python train.py --hidden_size=256 --head_dim=64 --rope_theta=71600.0 --attn_scale=0.125 --tie_word_embeddings=false --init="normal" --decay_shape="cos"
Each number is 200 + 40 x the weight over its row's rms, rounded and kept within 0 to 999. Layers, rows and columns count from 0. The size before them is the row's rms in percent of the matrix's.

# gate: layer 7 MLP gate, 704x256, rms 0.072, rows 516-533, columns 0-127
# up: layer 7 MLP up, 704x256, rms 0.067, rows 516-533, columns 0-127
# down: layer 7 MLP down (transposed), 704x256, rms 0.0666, rows 516-533, columns 0-127
gate516,090,234,188,186,178,205,99,214,192,178,202,234,104,265,177,132,172,151,215,152,242,189,178,173,203,256,152,214,217,176,231,122,251,246,253,193,127,194,162,201,241,165,99,234,151,221,146,183,195,151,172,241,174,177,229,157,198,165,238,202,226,198,158,244,232,217,139,281,189,108,283,195,189,250,239,176,185,174,163,122,188,156,221,253,172,234,188,206,224,203,195,212,196,190,220,203,216,203,243,217,212,163,268,180,164,206,165,263,230,174,219,188,174,200,271,184,236,212,180,252,137,127,279,263,149,238,184,201,225
up516,093,142,179,185,154,188,180,184,202,235,250,177,206,120,161,212,171,280,198,194,172,216,190,294,169,258,269,165,236,196,249,306,161,188,157,245,204,234,156,190,194,250,224,189,191,39,207,210,170,175,221,168,164,194,185,159,188,176,304,213,162,207,117,163,81,247,146,195,133,229,212,276,142,206,202,199,171,212,201,168,204,158,256,223,211,174,147,168,216,161,263,235,222,157,207,187,198,169,194,204,238,186,158,166,197,233,161,240,211,164,219,220,132,174,208,212,141,199,224,231,173,150,163,191,230,192,175,207,189
down516,093,93,251,228,218,185,254,167,254,125,244,178,195,235,222,206,243,225,146,273,214,147,173,159,232,167,250,185,210,171,200,168,179,206,180,207,204,266,177,223,183,175,247,178,219,208,222,232,205,215,126,163,172,122,226,236,187,209,139,184,242,119,172,199,230,212,212,198,218,307,223,200,141,244,243,205,216,184,214,253,163,194,198,183,173,201,151,233,202,195,261,147,229,215,168,207,183,167,244,170,158,177,239,190,209,104,251,252,251,214,280,224,180,187,202,213,217,140,208,174,185,231,160,192,225,165,284,210,275
gate517,095,222,187,201,199,217,208,155,225,237,220,247,147,150,247,91,179,156,129,212,124,173,222,256,221,281,175,192,214,207,197,227,241,281,207,155,242,214,191,237,264,236,239,195,200,139,185,198,242,242,182,218,179,227,185,184,131,190,142,226,158,150,202,265,208,159,176,142,180,188,252,222,187,199,157,147,229,224,204,272,187,199,229,200,233,193,172,199,278,229,232,209,168,173,197,201,134,176,215,222,214,245,218,174,270,202,218,108,155,151,229,163,212,263,218,219,189,227,246,249,178,238,233,226,184,187,236,214,172
up517,105,238,265,190,190,167,178,146,262,198,194,132,223,148,92,223,242,223,156,154,164,227,266,182,236,186,179,212,152,153,200,219,196,298,183,161,211,332,230,202,174,256,226,220,229,258,234,250,142,141,167,214,259,191,205,205,228,216,210,164,202,217,208,174,195,177,161,233,208,236,183,243,197,174,155,141,135,267,137,176,249,254,246,235,228,196,213,196,131,188,183,163,219,107,175,174,208,250,186,202,222,224,174,282,144,179,171,183,174,276,180,235,258,185,205,211,231,128,159,194,231,215,198,191,167,204,237,168,199
down517,101,261,207,179,208,238,167,259,210,202,190,192,165,180,104,166,106,266,217,202,156,288,218,197,203,250,194,193,136,133,214,194,203,211,175,151,214,209,169,183,158,216,168,181,173,165,142,209,234,188,159,233,268,167,252,155,165,197,173,156,224,250,204,225,188,219,173,173,176,215,153,211,109,163,130,270,212,251,201,187,203,287,188,242,159,154,209,178,151,161,206,214,148,209,143,208,184,248,216,247,176,185,172,224,185,198,194,246,233,183,163,213,216,196,225,210,144,151,234,159,259,200,163,94,194,221,190,164,207
gate518,100,228,179,199,248,260,205,156,232,159,129,210,236,296,201,238,150,173,252,111,227,236,212,128,212,187,127,184,127,193,199,188,212,181,149,141,221,156,256,244,218,245,233,202,98,236,189,164,173,217,170,144,281,209,182,164,213,159,217,118,104,173,196,244,218,279,209,219,145,195,152,244,164,241,188,193,327,233,210,192,119,224,193,208,269,199,244,220,172,180,137,203,198,214,171,168,210,193,217,236,212,199,158,176,211,193,223,191,234,261,195,173,204,249,177,220,180,239,167,192,256,164,161,176,220,253,204,194,214
up518,091,245,254,145,244,216,243,208,241,218,131,167,143,221,247,195,232,232,214,168,150,177,193,203,251,209,159,213,203,198,172,200,139,171,250,166,109,165,200,195,165,177,148,184,224,184,241,233,220,147,224,189,177,240,223,281,190,173,179,248,239,194,226,202,252,135,185,240,139,159,193,223,199,185,283,139,135,127,228,230,267,195,199,217,260,158,189,230,200,176,219,154,182,184,194,233,206,180,268,200,249,259,244,192,211,237,174,157,192,201,203,188,157,151,267,216,251,130,208,208,206,167,218,257,199,230,186,101,182
down518,094,165,218,166,227,227,186,255,247,122,149,227,181,198,106,281,186,153,174,211,180,168,212,196,157,127,122,245,172,275,216,144,199,214,188,180,216,235,244,126,241,193,245,206,195,240,240,190,161,172,183,162,259,129,159,88,183,192,175,122,196,225,184,205,189,217,172,233,197,159,153,187,253,239,138,188,220,210,209,150,197,216,156,223,236,187,257,137,136,162,132,213,205,157,215,179,162,228,212,226,161,155,203,176,192,261,206,282,261,221,273,210,212,206,198,190,182,194,150,210,245,197,177,244,182,198,270,231,215
gate519,098,255,209,115,181,204,218,254,165,254,295,242,123,202,211,212,224,209,208,212,133,149,159,198,220,194,227,210,191,153,164,119,229,247,175,247,228,115,151,169,210,164,155,193,205,194,151,117,192,152,202,150,198,212,193,231,177,233,184,188,164,257,259,122,205,167,268,191,170,194,177,160,251,188,234,151,180,210,197,235,220,167,189,194,198,204,181,173,239,200,270,180,270,149,125,199,230,146,161,224,212,169,228,128,209,178,196,217,236,204,214,221,198,246,218,229,174,158,209,223,173,168,184,168,164,165,203,210,182
up519,102,217,183,210,227,134,206,168,225,176,167,222,202,212,187,198,218,129,156,180,197,179,188,207,149,232,235,173,132,195,207,236,195,177,253,240,292,224,193,234,212,248,203,191,170,153,198,180,198,192,166,151,219,191,181,214,219,215,139,231,228,146,211,185,259,205,208,179,220,148,200,239,263,103,218,239,159,165,255,141,221,136,273,250,205,195,141,132,211,204,177,155,196,245,180,323,191,120,168,206,188,239,250,196,216,167,243,259,213,213,277,191,275,209,196,250,275,273,237,228,97,180,169,244,196,124,261,256,198
down519,104,179,159,198,188,113,235,194,174,208,339,248,150,223,211,213,168,226,174,205,168,164,248,175,217,272,176,206,213,239,212,191,253,196,125,207,208,266,144,171,229,156,185,201,141,157,195,175,220,153,200,209,215,191,264,261,218,203,129,241,201,139,159,193,205,145,208,187,214,168,154,115,218,154,173,217,167,184,206,125,261,231,220,159,203,222,235,186,204,185,165,230,236,280,124,269,217,145,208,197,158,166,261,209,248,185,195,189,178,192,226,149,245,245,189,233,218,135,185,168,100,178,201,220,155,126,222,283,214
gate520,101,244,206,219,170,173,235,208,189,234,220,182,209,255,231,215,210,207,266,175,138,170,189,210,260,203,219,226,215,222,160,132,221,171,274,259,219,117,135,280,186,200,173,186,252,257,161,199,237,220,180,186,157,245,126,285,219,231,189,245,208,196,259,225,271,94,233,160,182,236,187,205,254,190,169,206,133,200,188,208,222,200,192,227,163,211,152,167,281,147,246,135,233,205,211,206,216,228,187,241,225,206,211,213,284,195,94,239,202,214,188,195,228,205,266,260,194,228,238,221,220,230,204,291,214,248,134,206,265
up520,107,103,173,219,233,143,200,227,185,118,154,159,289,209,187,220,216,183,201,227,159,142,203,142,210,195,188,118,195,262,186,228,215,130,234,195,273,212,217,182,190,182,191,208,187,171,244,159,241,210,130,229,210,146,132,200,254,195,179,185,219,220,155,234,144,264,195,159,336,180,208,191,217,190,148,270,169,241,238,235,234,217,202,134,201,263,170,244,227,263,188,252,180,121,144,218,297,171,201,194,111,194,138,227,164,196,204,202,148,167,269,168,153,226,164,240,251,183,263,195,175,221,216,134,176,194,188,221,216
down520,108,160,174,239,260,153,160,72,233,204,237,183,231,231,196,220,251,106,213,226,139,265,207,210,223,221,196,190,196,274,192,163,157,145,151,122,177,240,198,211,192,224,262,236,142,118,213,173,218,172,203,116,202,152,280,190,220,120,156,247,235,175,242,213,222,302,168,198,172,259,140,234,170,193,218,237,246,241,228,211,179,157,182,293,191,176,199,193,215,191,243,222,195,256,217,168,226,214,103,231,156,238,147,251,210,184,269,179,137,161,191,117,195,180,155,185,218,182,236,209,109,239,166,138,168,208,203,226,235
gate521,098,293,243,197,190,253,182,175,212,161,208,178,198,207,188,182,159,166,258,195,196,183,195,132,174,175,153,234,170,298,179,159,182,144,201,136,243,166,220,204,120,179,259,223,166,223,191,215,241,147,215,208,206,203,169,211,229,180,174,211,248,135,222,178,200,283,258,259,183,285,196,221,190,281,220,234,264,158,134,186,209,145,221,130,136,191,228,202,230,192,223,259,193,180,242,233,225,182,230,167,194,137,177,228,221,216,168,240,148,95,285,173,208,182,226,189,179,201,177,158,208,233,271,271,192,256,190,232,250
up521,104,153,271,173,195,204,174,163,144,213,149,139,136,194,139,226,175,161,255,187,190,266,235,141,156,192,160,160,160,203,197,249,172,189,230,181,249,181,229,169,237,156,219,187,234,229,205,178,240,125,234,172,178,223,287,201,240,196,239,192,181,205,211,192,215,223,166,273,205,207,193,250,196,196,231,227,199,215,203,183,140,250,213,174,193,292,223,199,209,189,241,201,199,214,143,211,228,65,250,240,129,198,174,136,183,217,106,205,258,181,198,228,178,153,236,256,191,183,247,256,258,204,168,234,188,213,215,237,160
down521,101,219,168,155,254,225,156,194,224,134,161,194,167,219,186,209,166,192,174,224,202,185,219,192,217,171,225,204,196,229,203,190,221,133,259,211,196,181,164,187,196,216,181,143,243,176,175,226,191,149,205,275,195,187,217,158,239,187,292,141,210,114,219,135,183,139,128,191,243,192,233,192,186,215,228,227,188,253,183,227,252,245,146,239,146,202,252,211,199,176,192,179,188,172,209,241,154,196,197,173,254,254,184,230,243,196,200,231,254,217,171,198,213,172,180,255,274,150,169,269,226,191,164,238,178,204,189,199,210
gate522,093,202,130,209,228,155,206,165,205,262,165,221,137,228,191,174,165,230,134,211,163,223,219,204,208,242,224,145,217,158,196,211,169,208,168,332,250,153,190,119,215,186,174,232,247,225,135,167,231,164,137,131,254,123,230,151,216,97,230,215,223,233,193,200,242,158,230,154,215,186,135,169,156,234,121,217,234,174,226,224,232,227,225,215,259,185,182,164,186,223,132,175,207,149,196,205,235,203,211,150,192,198,260,193,171,217,203,195,151,182,140,220,177,209,225,215,236,137,214,93,175,208,213,191,153,209,211,202,250
up522,097,258,146,193,164,204,216,186,218,169,219,160,210,216,184,160,190,219,171,148,215,211,196,265,256,150,229,146,245,199,177,187,224,213,218,236,124,283,184,225,183,159,251,163,260,149,239,188,162,191,159,248,245,216,261,213,211,194,175,169,115,204,252,184,181,136,192,170,240,197,202,199,233,186,290,201,191,183,305,213,148,206,168,187,223,132,188,188,172,200,207,222,155,174,139,256,193,203,175,209,214,158,228,216,196,218,152,160,194,174,122,128,195,181,193,200,219,197,256,186,234,216,118,204,247,251,142,209,227
down522,096,176,260,179,180,239,212,197,170,235,251,227,252,232,206,191,230,211,238,210,239,172,171,212,152,151,227,229,185,259,253,163,257,246,225,147,221,257,225,219,247,248,187,210,151,228,179,198,246,213,215,220,181,248,203,275,159,243,299,267,166,202,250,155,201,277,198,240,192,227,253,221,160,248,207,201,219,263,143,143,198,259,243,175,218,183,268,164,205,109,246,140,194,211,215,136,209,173,233,261,258,244,171,196,247,201,238,257,161,180,282,238,178,259,207,167,231,138,184,263,155,144,209,204,179,134,282,151,132
gate523,104,228,199,189,249,178,184,166,285,191,186,184,233,191,169,241,155,160,228,270,166,234,143,332,267,172,188,172,213,225,208,181,189,215,213,155,229,222,206,140,180,230,149,237,156,222,207,174,178,202,228,164,152,218,232,208,148,183,253,173,327,191,223,182,179,237,216,212,229,170,190,168,201,221,260,191,210,186,184,199,202,297,288,180,167,216,250,158,165,159,275,135,210,133,259,237,232,193,204,172,267,164,245,152,196,345,219,221,207,227,245,214,196,202,220,221,221,218,155,325,165,171,189,216,210,245,218,282,233
up523,099,181,160,226,182,195,115,216,293,199,152,215,343,182,241,169,206,180,140,141,168,160,228,249,175,221,221,274,179,210,192,132,248,186,155,230,191,175,159,212,230,231,308,119,252,235,124,209,165,200,225,208,163,227,185,235,226,190,204,157,178,197,147,214,232,208,150,165,180,217,252,166,217,170,197,169,183,122,166,188,205,225,185,231,205,154,118,162,275,245,231,193,218,189,239,193,240,165,214,201,224,163,177,195,227,208,176,182,205,238,208,198,237,220,140,189,108,151,156,215,251,218,187,199,234,276,237,190,126
down523,103,166,236,182,183,174,157,179,251,212,172,196,162,244,214,198,249,259,208,209,124,195,173,166,180,188,228,127,184,166,271,294,174,199,174,171,162,222,164,209,207,208,208,163,182,230,177,240,196,215,154,192,186,196,180,164,101,191,217,272,210,142,158,131,208,287,132,146,218,180,199,175,167,220,202,119,290,112,187,265,217,235,165,221,183,138,115,247,181,227,262,147,213,141,193,212,297,206,192,202,231,125,211,218,212,146,246,221,268,279,163,259,213,224,201,187,173,180,188,196,81,209,219,198,174,143,223,222,205
gate524,101,276,267,170,187,152,218,286,157,190,144,265,162,188,102,176,176,119,271,239,182,272,214,216,255,273,190,178,134,181,196,173,199,177,134,177,257,209,192,192,133,226,207,228,258,166,192,203,173,242,206,196,139,158,166,246,194,254,228,225,211,171,169,233,200,241,215,212,252,237,262,218,207,150,244,189,256,213,111,187,169,169,220,186,252,238,215,264,132,261,245,210,260,197,178,211,224,255,224,241,168,180,262,230,206,191,164,173,147,144,197,169,204,208,253,156,212,121,137,194,113,224,171,149,156,222,243,185,187
up524,100,226,178,263,241,120,230,173,218,268,207,148,151,159,239,250,256,202,194,211,242,198,216,191,234,211,88,205,269,197,164,161,228,179,179,170,185,232,241,235,167,205,171,168,209,161,171,200,226,204,280,154,192,214,223,164,198,165,174,224,200,159,182,147,259,152,315,178,255,231,178,186,256,194,179,173,167,204,196,208,176,191,229,158,176,158,258,174,203,243,204,242,167,140,220,122,114,178,139,215,197,263,201,278,231,276,226,195,162,165,252,238,208,147,219,268,273,216,204,180,203,258,184,166,211,235,161,179,174
down524,103,129,216,54,203,263,235,171,214,229,269,218,172,68,212,204,199,229,188,247,245,246,154,197,188,180,197,240,146,163,135,274,232,232,158,144,219,176,246,196,226,220,256,191,190,248,172,198,256,211,208,150,188,229,135,226,195,235,218,126,155,159,208,222,98,177,135,176,135,211,232,188,225,199,196,217,244,144,184,272,191,257,196,187,226,226,183,143,197,207,238,195,175,146,152,194,222,185,200,128,252,218,129,191,192,213,223,173,242,242,228,240,195,120,239,238,224,249,156,178,211,143,195,267,223,181,230,200,145
gate525,100,211,161,235,190,202,224,226,237,207,136,218,224,145,221,182,270,214,132,187,208,222,206,144,162,186,98,155,198,216,219,139,101,152,239,125,121,224,209,253,218,230,217,202,192,210,176,243,190,211,240,240,186,237,181,220,154,152,140,225,106,231,219,127,253,186,196,273,164,191,218,182,183,212,172,186,168,150,123,175,217,163,235,251,182,272,201,208,123,162,202,143,202,243,174,221,231,210,191,269,230,177,148,189,284,239,195,189,162,225,267,251,193,176,181,202,266,217,267,194,130,223,142,132,215,179,163,174,221
up525,100,147,212,151,180,236,198,182,228,223,208,123,208,202,243,208,268,240,225,251,150,271,237,156,195,245,256,178,147,223,160,198,141,201,240,197,144,242,216,254,196,171,194,211,217,289,180,186,250,217,277,202,198,176,255,203,202,186,211,188,164,175,207,205,200,204,162,185,165,176,125,222,200,217,242,191,208,180,205,164,141,165,232,223,214,168,207,243,241,219,135,180,225,190,235,262,245,89,178,189,250,245,170,273,204,174,240,252,237,113,166,202,221,214,166,200,181,116,206,243,205,192,271,165,175,100,250,185,234
down525,101,232,151,147,149,215,179,172,218,204,137,187,200,184,207,167,218,239,221,270,238,246,149,232,191,164,175,106,162,221,217,184,175,189,218,242,160,231,212,176,250,200,238,208,202,219,170,229,196,264,184,189,257,99,235,206,215,214,221,224,223,255,196,141,158,242,178,220,156,194,244,153,154,179,136,214,182,201,174,154,214,244,115,177,163,201,218,238,210,183,218,193,260,200,214,260,245,225,198,182,181,224,222,262,174,174,198,172,210,182,273,179,219,113,243,180,178,175,246,143,205,262,223,189,147,129,192,313,174
gate526,097,309,208,190,252,186,174,241,164,121,248,187,221,225,243,168,153,252,256,170,188,178,211,197,252,131,211,158,116,149,217,133,209,207,217,165,213,193,151,193,145,203,198,192,210,202,197,176,234,195,172,180,157,199,223,233,244,190,167,194,186,201,264,247,243,192,237,213,200,209,184,155,156,214,200,217,262,229,251,205,201,261,163,195,243,144,93,72,186,214,197,161,165,172,157,289,176,220,295,178,233,192,232,256,241,182,216,220,192,204,139,161,269,174,245,184,151,186,155,223,208,260,190,281,159,205,162,174,215
up526,101,229,222,169,228,226,174,284,194,244,118,174,188,159,172,178,182,169,209,194,220,254,182,197,205,209,259,153,142,192,275,247,167,201,195,187,231,241,174,147,149,170,210,243,242,206,176,246,238,252,255,120,257,181,231,145,213,204,187,195,264,178,232,183,147,214,204,187,176,217,268,243,243,230,226,187,191,219,194,97,156,255,140,198,201,141,177,224,198,227,178,217,168,155,162,229,185,196,215,192,175,278,165,245,195,157,185,201,67,210,150,156,235,170,186,189,205,176,196,88,216,169,183,168,165,294,235,166,136
down526,101,159,204,131,254,156,286,195,202,140,129,230,247,177,172,230,260,190,119,122,212,267,159,172,193,301,236,215,236,210,160,218,171,214,235,225,232,211,264,193,158,153,242,231,153,133,254,231,199,200,256,195,258,214,223,136,179,220,201,141,159,220,231,167,156,209,186,186,199,203,139,255,274,165,253,136,177,227,139,157,242,274,208,190,248,238,314,151,157,186,215,140,190,206,269,150,206,243,125,125,118,173,168,192,226,211,201,219,180,248,186,243,140,168,215,153,188,214,160,192,203,188,211,239,228,196,204,161,185
gate527,112,139,172,219,238,214,272,168,190,278,184,140,189,306,172,158,141,218,212,212,210,210,223,234,252,181,179,181,198,234,193,198,165,221,219,240,208,217,215,194,210,204,251,201,201,208,112,177,208,269,232,203,209,148,145,246,249,170,140,202,231,188,259,222,196,236,137,193,143,185,276,217,162,191,184,149,156,176,186,204,221,166,168,350,207,168,170,192,230,213,166,205,243,217,141,247,208,249,278,224,203,143,163,314,174,223,219,241,224,199,277,139,159,240,189,252,139,233,231,210,213,207,184,195,159,184,160,170,152
up527,102,210,175,184,257,166,212,177,232,178,152,165,139,251,192,223,255,276,95,134,235,240,219,169,190,215,212,210,217,232,237,178,172,176,195,246,159,206,189,204,185,158,207,197,213,180,205,201,213,227,172,244,135,227,215,180,230,167,215,161,208,223,239,212,211,267,203,246,208,211,258,142,149,205,219,167,170,180,204,184,206,190,189,287,198,223,179,194,314,196,117,224,200,179,130,218,180,197,221,126,247,198,194,223,212,227,232,195,229,196,187,183,135,285,220,211,177,227,218,175,222,225,238,221,209,175,194,201,172
down527,103,165,204,215,165,226,208,292,145,137,246,211,206,185,272,195,186,199,166,202,203,214,227,190,164,236,214,149,191,204,248,262,206,189,226,232,179,190,203,195,222,144,196,201,199,222,238,274,179,136,234,254,205,223,191,240,233,169,238,214,226,111,196,244,200,219,207,152,254,238,208,129,191,159,121,225,189,181,160,194,179,150,116,157,173,192,220,211,208,269,228,153,176,165,208,127,212,183,198,166,246,148,229,230,281,196,131,186,151,137,189,166,183,241,196,181,242,191,245,190,157,211,228,244,213,179,186,151,202
gate528,098,215,211,178,166,168,259,193,190,304,188,177,143,238,256,154,211,186,200,213,176,154,211,211,213,219,192,200,250,226,212,194,246,213,132,197,292,225,168,170,201,205,198,290,247,227,218,214,207,271,204,138,223,223,166,233,255,258,119,235,206,223,232,204,163,173,253,98,233,250,174,278,123,177,108,203,216,223,212,118,187,228,289,264,201,206,163,141,219,166,240,162,159,246,162,271,186,246,196,258,207,250,180,216,277,217,225,226,136,216,224,211,308,211,206,179,271,248,137,228,172,190,183,169,197,240,190,166,207
up528,103,245,148,190,157,152,282,245,184,150,227,195,197,186,197,173,199,161,206,255,199,265,219,181,191,243,211,154,165,176,229,175,249,166,144,234,239,187,238,170,151,175,193,265,203,133,190,234,142,248,185,157,269,242,256,214,170,189,219,198,218,220,165,205,239,187,221,172,213,166,229,237,167,233,187,149,249,210,193,168,134,178,214,212,167,224,207,123,206,220,228,241,168,213,218,215,241,193,164,245,215,187,169,200,148,270,230,177,141,141,179,202,179,187,209,128,144,170,167,224,236,152,164,221,154,183,233,214,187
down528,101,165,168,256,200,193,109,200,220,171,239,177,132,134,213,191,200,259,227,182,279,202,180,186,177,159,124,210,175,154,226,206,157,173,269,226,228,231,220,205,193,231,287,148,196,148,213,230,170,184,212,164,175,121,107,188,200,240,233,241,196,199,263,198,110,203,166,337,157,171,185,185,219,186,305,205,223,215,144,209,214,203,155,205,149,168,221,187,116,223,187,219,263,235,297,155,144,200,164,175,204,171,153,181,189,198,174,140,289,164,177,185,197,188,192,298,186,232,254,245,201,164,195,212,175,198,210,198,145
gate529,104,251,130,237,160,228,258,56,213,185,235,220,226,274,192,153,192,189,193,209,233,179,223,222,213,194,167,190,208,249,163,114,203,228,138,173,154,183,258,178,217,200,222,266,214,161,234,226,276,176,222,183,247,168,211,223,217,173,228,220,168,140,182,162,238,224,218,203,224,165,205,219,237,197,248,156,216,234,217,274,179,98,280,244,204,230,234,165,191,174,172,167,288,118,202,274,134,245,194,242,200,264,146,192,246,192,201,253,154,190,214,194,160,190,207,219,235,221,169,212,189,220,201,222,127,195,252,219,247
up529,101,213,206,151,197,260,236,281,198,178,265,189,144,202,184,197,140,157,186,200,176,168,172,152,193,261,218,198,133,203,221,202,170,189,234,173,288,250,212,180,242,206,256,247,157,245,159,155,226,223,169,273,139,215,139,282,172,117,223,171,226,235,166,216,191,207,210,146,167,230,152,241,207,272,189,170,171,159,252,242,247,175,212,211,173,222,117,200,236,166,250,186,168,236,168,249,191,181,227,217,176,189,259,153,151,213,214,140,153,206,223,206,193,159,238,163,187,191,278,247,164,178,178,156,212,209,196,203,139
down529,106,197,188,187,167,220,195,140,249,261,249,223,232,153,178,138,179,202,194,249,147,145,118,198,228,214,166,199,232,133,193,189,219,139,169,193,219,180,235,197,149,212,217,220,112,238,258,230,155,205,195,160,246,143,138,203,148,170,179,153,145,253,148,210,212,251,241,196,89,219,188,195,152,243,237,271,186,151,231,189,242,145,227,218,180,133,183,128,251,186,248,228,217,156,305,198,109,206,171,228,239,185,138,142,223,198,157,197,194,171,229,235,255,189,277,216,194,257,214,198,173,205,193,219,140,203,237,211,227
gate530,107,231,214,223,206,180,194,215,204,264,239,237,226,222,206,129,247,176,265,192,259,135,175,162,236,206,163,168,203,227,197,172,229,179,195,216,171,158,173,215,195,197,144,271,220,232,209,221,250,210,202,156,162,240,168,222,156,193,224,222,174,225,327,220,198,223,211,191,210,174,256,248,201,227,195,192,209,167,126,241,224,206,192,236,201,224,240,206,223,127,152,126,240,157,176,255,182,212,232,243,245,206,211,228,142,163,289,212,222,196,266,192,211,204,274,247,258,193,89,167,183,138,229,210,223,167,242,227,166
up530,099,134,263,118,205,188,210,172,218,215,221,154,137,271,201,212,164,223,240,188,160,229,187,201,272,219,178,225,200,213,180,164,195,217,203,141,210,308,226,261,182,224,139,180,182,170,160,148,174,236,247,184,208,200,213,193,274,199,180,105,207,188,210,216,165,159,138,192,220,148,126,163,171,149,153,234,226,233,266,219,205,200,239,230,255,157,206,152,222,255,185,123,233,178,177,237,221,142,101,177,191,268,289,172,151,189,168,160,229,183,193,149,181,207,266,154,136,243,249,209,195,235,199,174,179,231,168,159,211
down530,109,153,202,148,211,202,195,183,176,242,167,171,176,219,188,188,229,230,268,209,237,188,225,171,206,220,161,176,170,222,161,211,165,200,214,188,179,285,182,229,127,196,107,218,145,223,158,248,220,186,128,175,202,160,234,165,221,190,253,214,239,161,274,174,233,203,205,187,247,119,166,200,207,230,166,204,183,191,239,264,208,202,244,237,212,164,193,156,164,155,183,152,217,173,224,260,187,168,141,206,217,212,283,213,173,149,270,174,177,260,164,184,219,178,243,168,256,202,249,205,234,236,265,162,251,211,164,195,211
gate531,089,216,136,250,273,124,166,184,181,222,263,158,265,269,256,173,212,205,185,209,222,197,160,179,242,220,276,126,217,222,202,170,207,202,179,175,134,225,237,169,154,190,188,232,124,186,124,233,172,194,234,217,198,244,240,228,279,199,177,110,119,179,210,139,215,106,231,209,234,149,186,268,217,143,118,236,134,187,204,106,193,186,203,257,137,240,173,218,151,191,167,223,170,274,159,221,248,164,172,253,205,233,118,200,173,204,153,228,165,199,204,149,242,100,154,246,195,172,173,213,165,177,205,205,205,189,167,130,169
up531,095,64,164,176,126,231,225,229,214,189,215,223,205,212,235,221,133,200,176,175,206,255,224,197,252,145,219,262,55,152,232,153,191,242,180,151,247,230,202,301,177,205,211,189,228,172,233,164,199,246,152,270,219,172,183,201,187,200,122,150,229,193,205,275,190,152,173,166,219,208,230,162,169,213,282,232,198,158,124,209,312,171,203,245,248,188,152,240,228,158,261,210,212,195,181,259,180,186,233,236,178,200,212,207,123,151,212,234,264,211,178,174,192,208,193,208,241,157,232,194,220,221,240,204,243,188,212,219,253
down531,095,294,233,187,213,148,181,197,131,284,175,208,115,206,179,157,251,182,135,141,181,154,198,147,215,229,214,164,245,261,301,209,144,187,299,214,189,162,164,155,228,215,158,243,192,176,150,225,247,198,230,161,227,217,253,169,225,145,191,146,216,240,174,157,185,126,181,222,204,136,186,195,151,88,198,229,161,240,208,201,216,243,163,173,154,201,145,185,134,138,105,178,205,223,248,191,192,174,141,220,210,270,193,215,179,218,207,229,180,196,197,221,181,183,210,187,181,259,197,166,163,189,182,240,215,242,192,227,126
gate532,104,269,309,164,225,197,284,206,144,223,231,205,150,217,180,194,223,167,238,232,150,203,182,256,247,232,210,215,220,159,162,160,154,179,160,218,249,213,246,165,152,227,245,243,207,208,240,225,186,183,238,152,241,213,181,249,159,208,193,168,240,289,192,277,221,182,307,186,209,192,190,165,239,243,191,235,252,210,210,166,304,217,212,242,279,296,222,218,214,258,235,205,310,184,227,230,152,175,215,272,156,160,182,227,194,208,246,209,131,222,242,247,248,203,223,203,175,271,122,208,249,199,149,202,209,150,198,258,211
up532,104,116,191,248,192,276,193,185,212,155,243,281,210,175,231,237,219,169,188,229,208,163,259,243,204,218,233,174,218,227,212,218,130,169,227,282,212,143,91,163,111,191,228,174,232,201,231,145,115,198,250,247,232,175,193,189,262,193,214,202,128,106,205,215,194,157,155,161,163,243,220,237,201,259,145,157,134,149,224,147,189,192,121,129,246,127,145,220,173,184,277,214,148,235,231,162,203,211,178,159,165,191,198,244,176,218,176,132,192,227,216,220,237,184,98,200,157,180,227,156,208,199,177,230,239,173,272,236,187
down532,107,210,178,135,242,185,227,205,312,146,212,263,165,209,174,203,201,205,213,224,114,215,207,218,144,222,201,213,162,231,200,191,146,214,269,251,223,211,182,150,226,94,225,166,206,168,154,290,123,243,196,195,261,201,231,220,170,214,183,194,191,178,221,231,232,220,148,230,226,184,233,225,178,161,186,205,168,210,178,169,159,217,196,181,227,191,216,209,225,224,216,209,263,195,134,226,199,212,216,241,265,167,124,189,172,175,183,124,243,242,179,184,257,136,259,156,166,197,217,175,238,210,148,180,203,175,206,226,255
gate533,093,217,212,200,240,197,190,184,233,163,272,165,232,160,192,160,170,186,190,152,192,246,194,185,158,231,171,201,180,169,221,145,251,241,187,220,199,240,272,136,205,256,278,193,278,203,173,240,189,215,248,189,250,213,206,105,196,224,204,217,167,185,198,241,115,220,143,186,134,211,176,202,281,257,248,204,200,279,210,252,294,223,213,227,215,220,292,152,197,178,226,281,206,169,269,217,265,244,176,167,175,166,207,159,229,184,274,153,131,245,241,228,235,224,160,115,211,201,242,202,246,220,232,181,229,189,207,239,174
up533,095,171,218,202,149,238,160,195,213,195,194,183,255,265,214,242,222,132,221,211,295,189,194,217,181,174,220,178,208,169,216,178,193,199,239,185,199,223,115,131,207,182,215,201,184,247,187,155,167,186,222,212,325,265,228,211,182,170,252,182,245,150,170,154,251,150,181,262,201,212,212,257,175,98,214,122,211,246,228,179,246,298,188,184,228,164,227,226,200,120,94,213,153,151,219,155,266,265,162,222,185,229,202,221,157,276,178,207,184,180,206,186,129,182,98,178,243,138,160,199,172,196,165,174,241,214,181,179,210
down533,095,287,223,212,212,226,151,199,155,230,272,199,160,187,221,164,283,244,176,157,109,245,224,271,162,209,172,193,225,236,113,145,193,109,229,167,251,232,193,249,201,125,203,242,201,172,180,199,209,199,135,223,127,144,178,247,217,250,158,158,267,191,195,122,205,196,153,249,218,251,209,187,226,247,189,194,316,227,223,235,190,164,160,198,226,121,130,256,163,208,186,145,183,188,140,186,182,186,171,212,229,169,230,251,149,160,239,195,216,196,231,181,186,196,206,245,246,206,184,279,166,245,148,190,168,134,206,189,237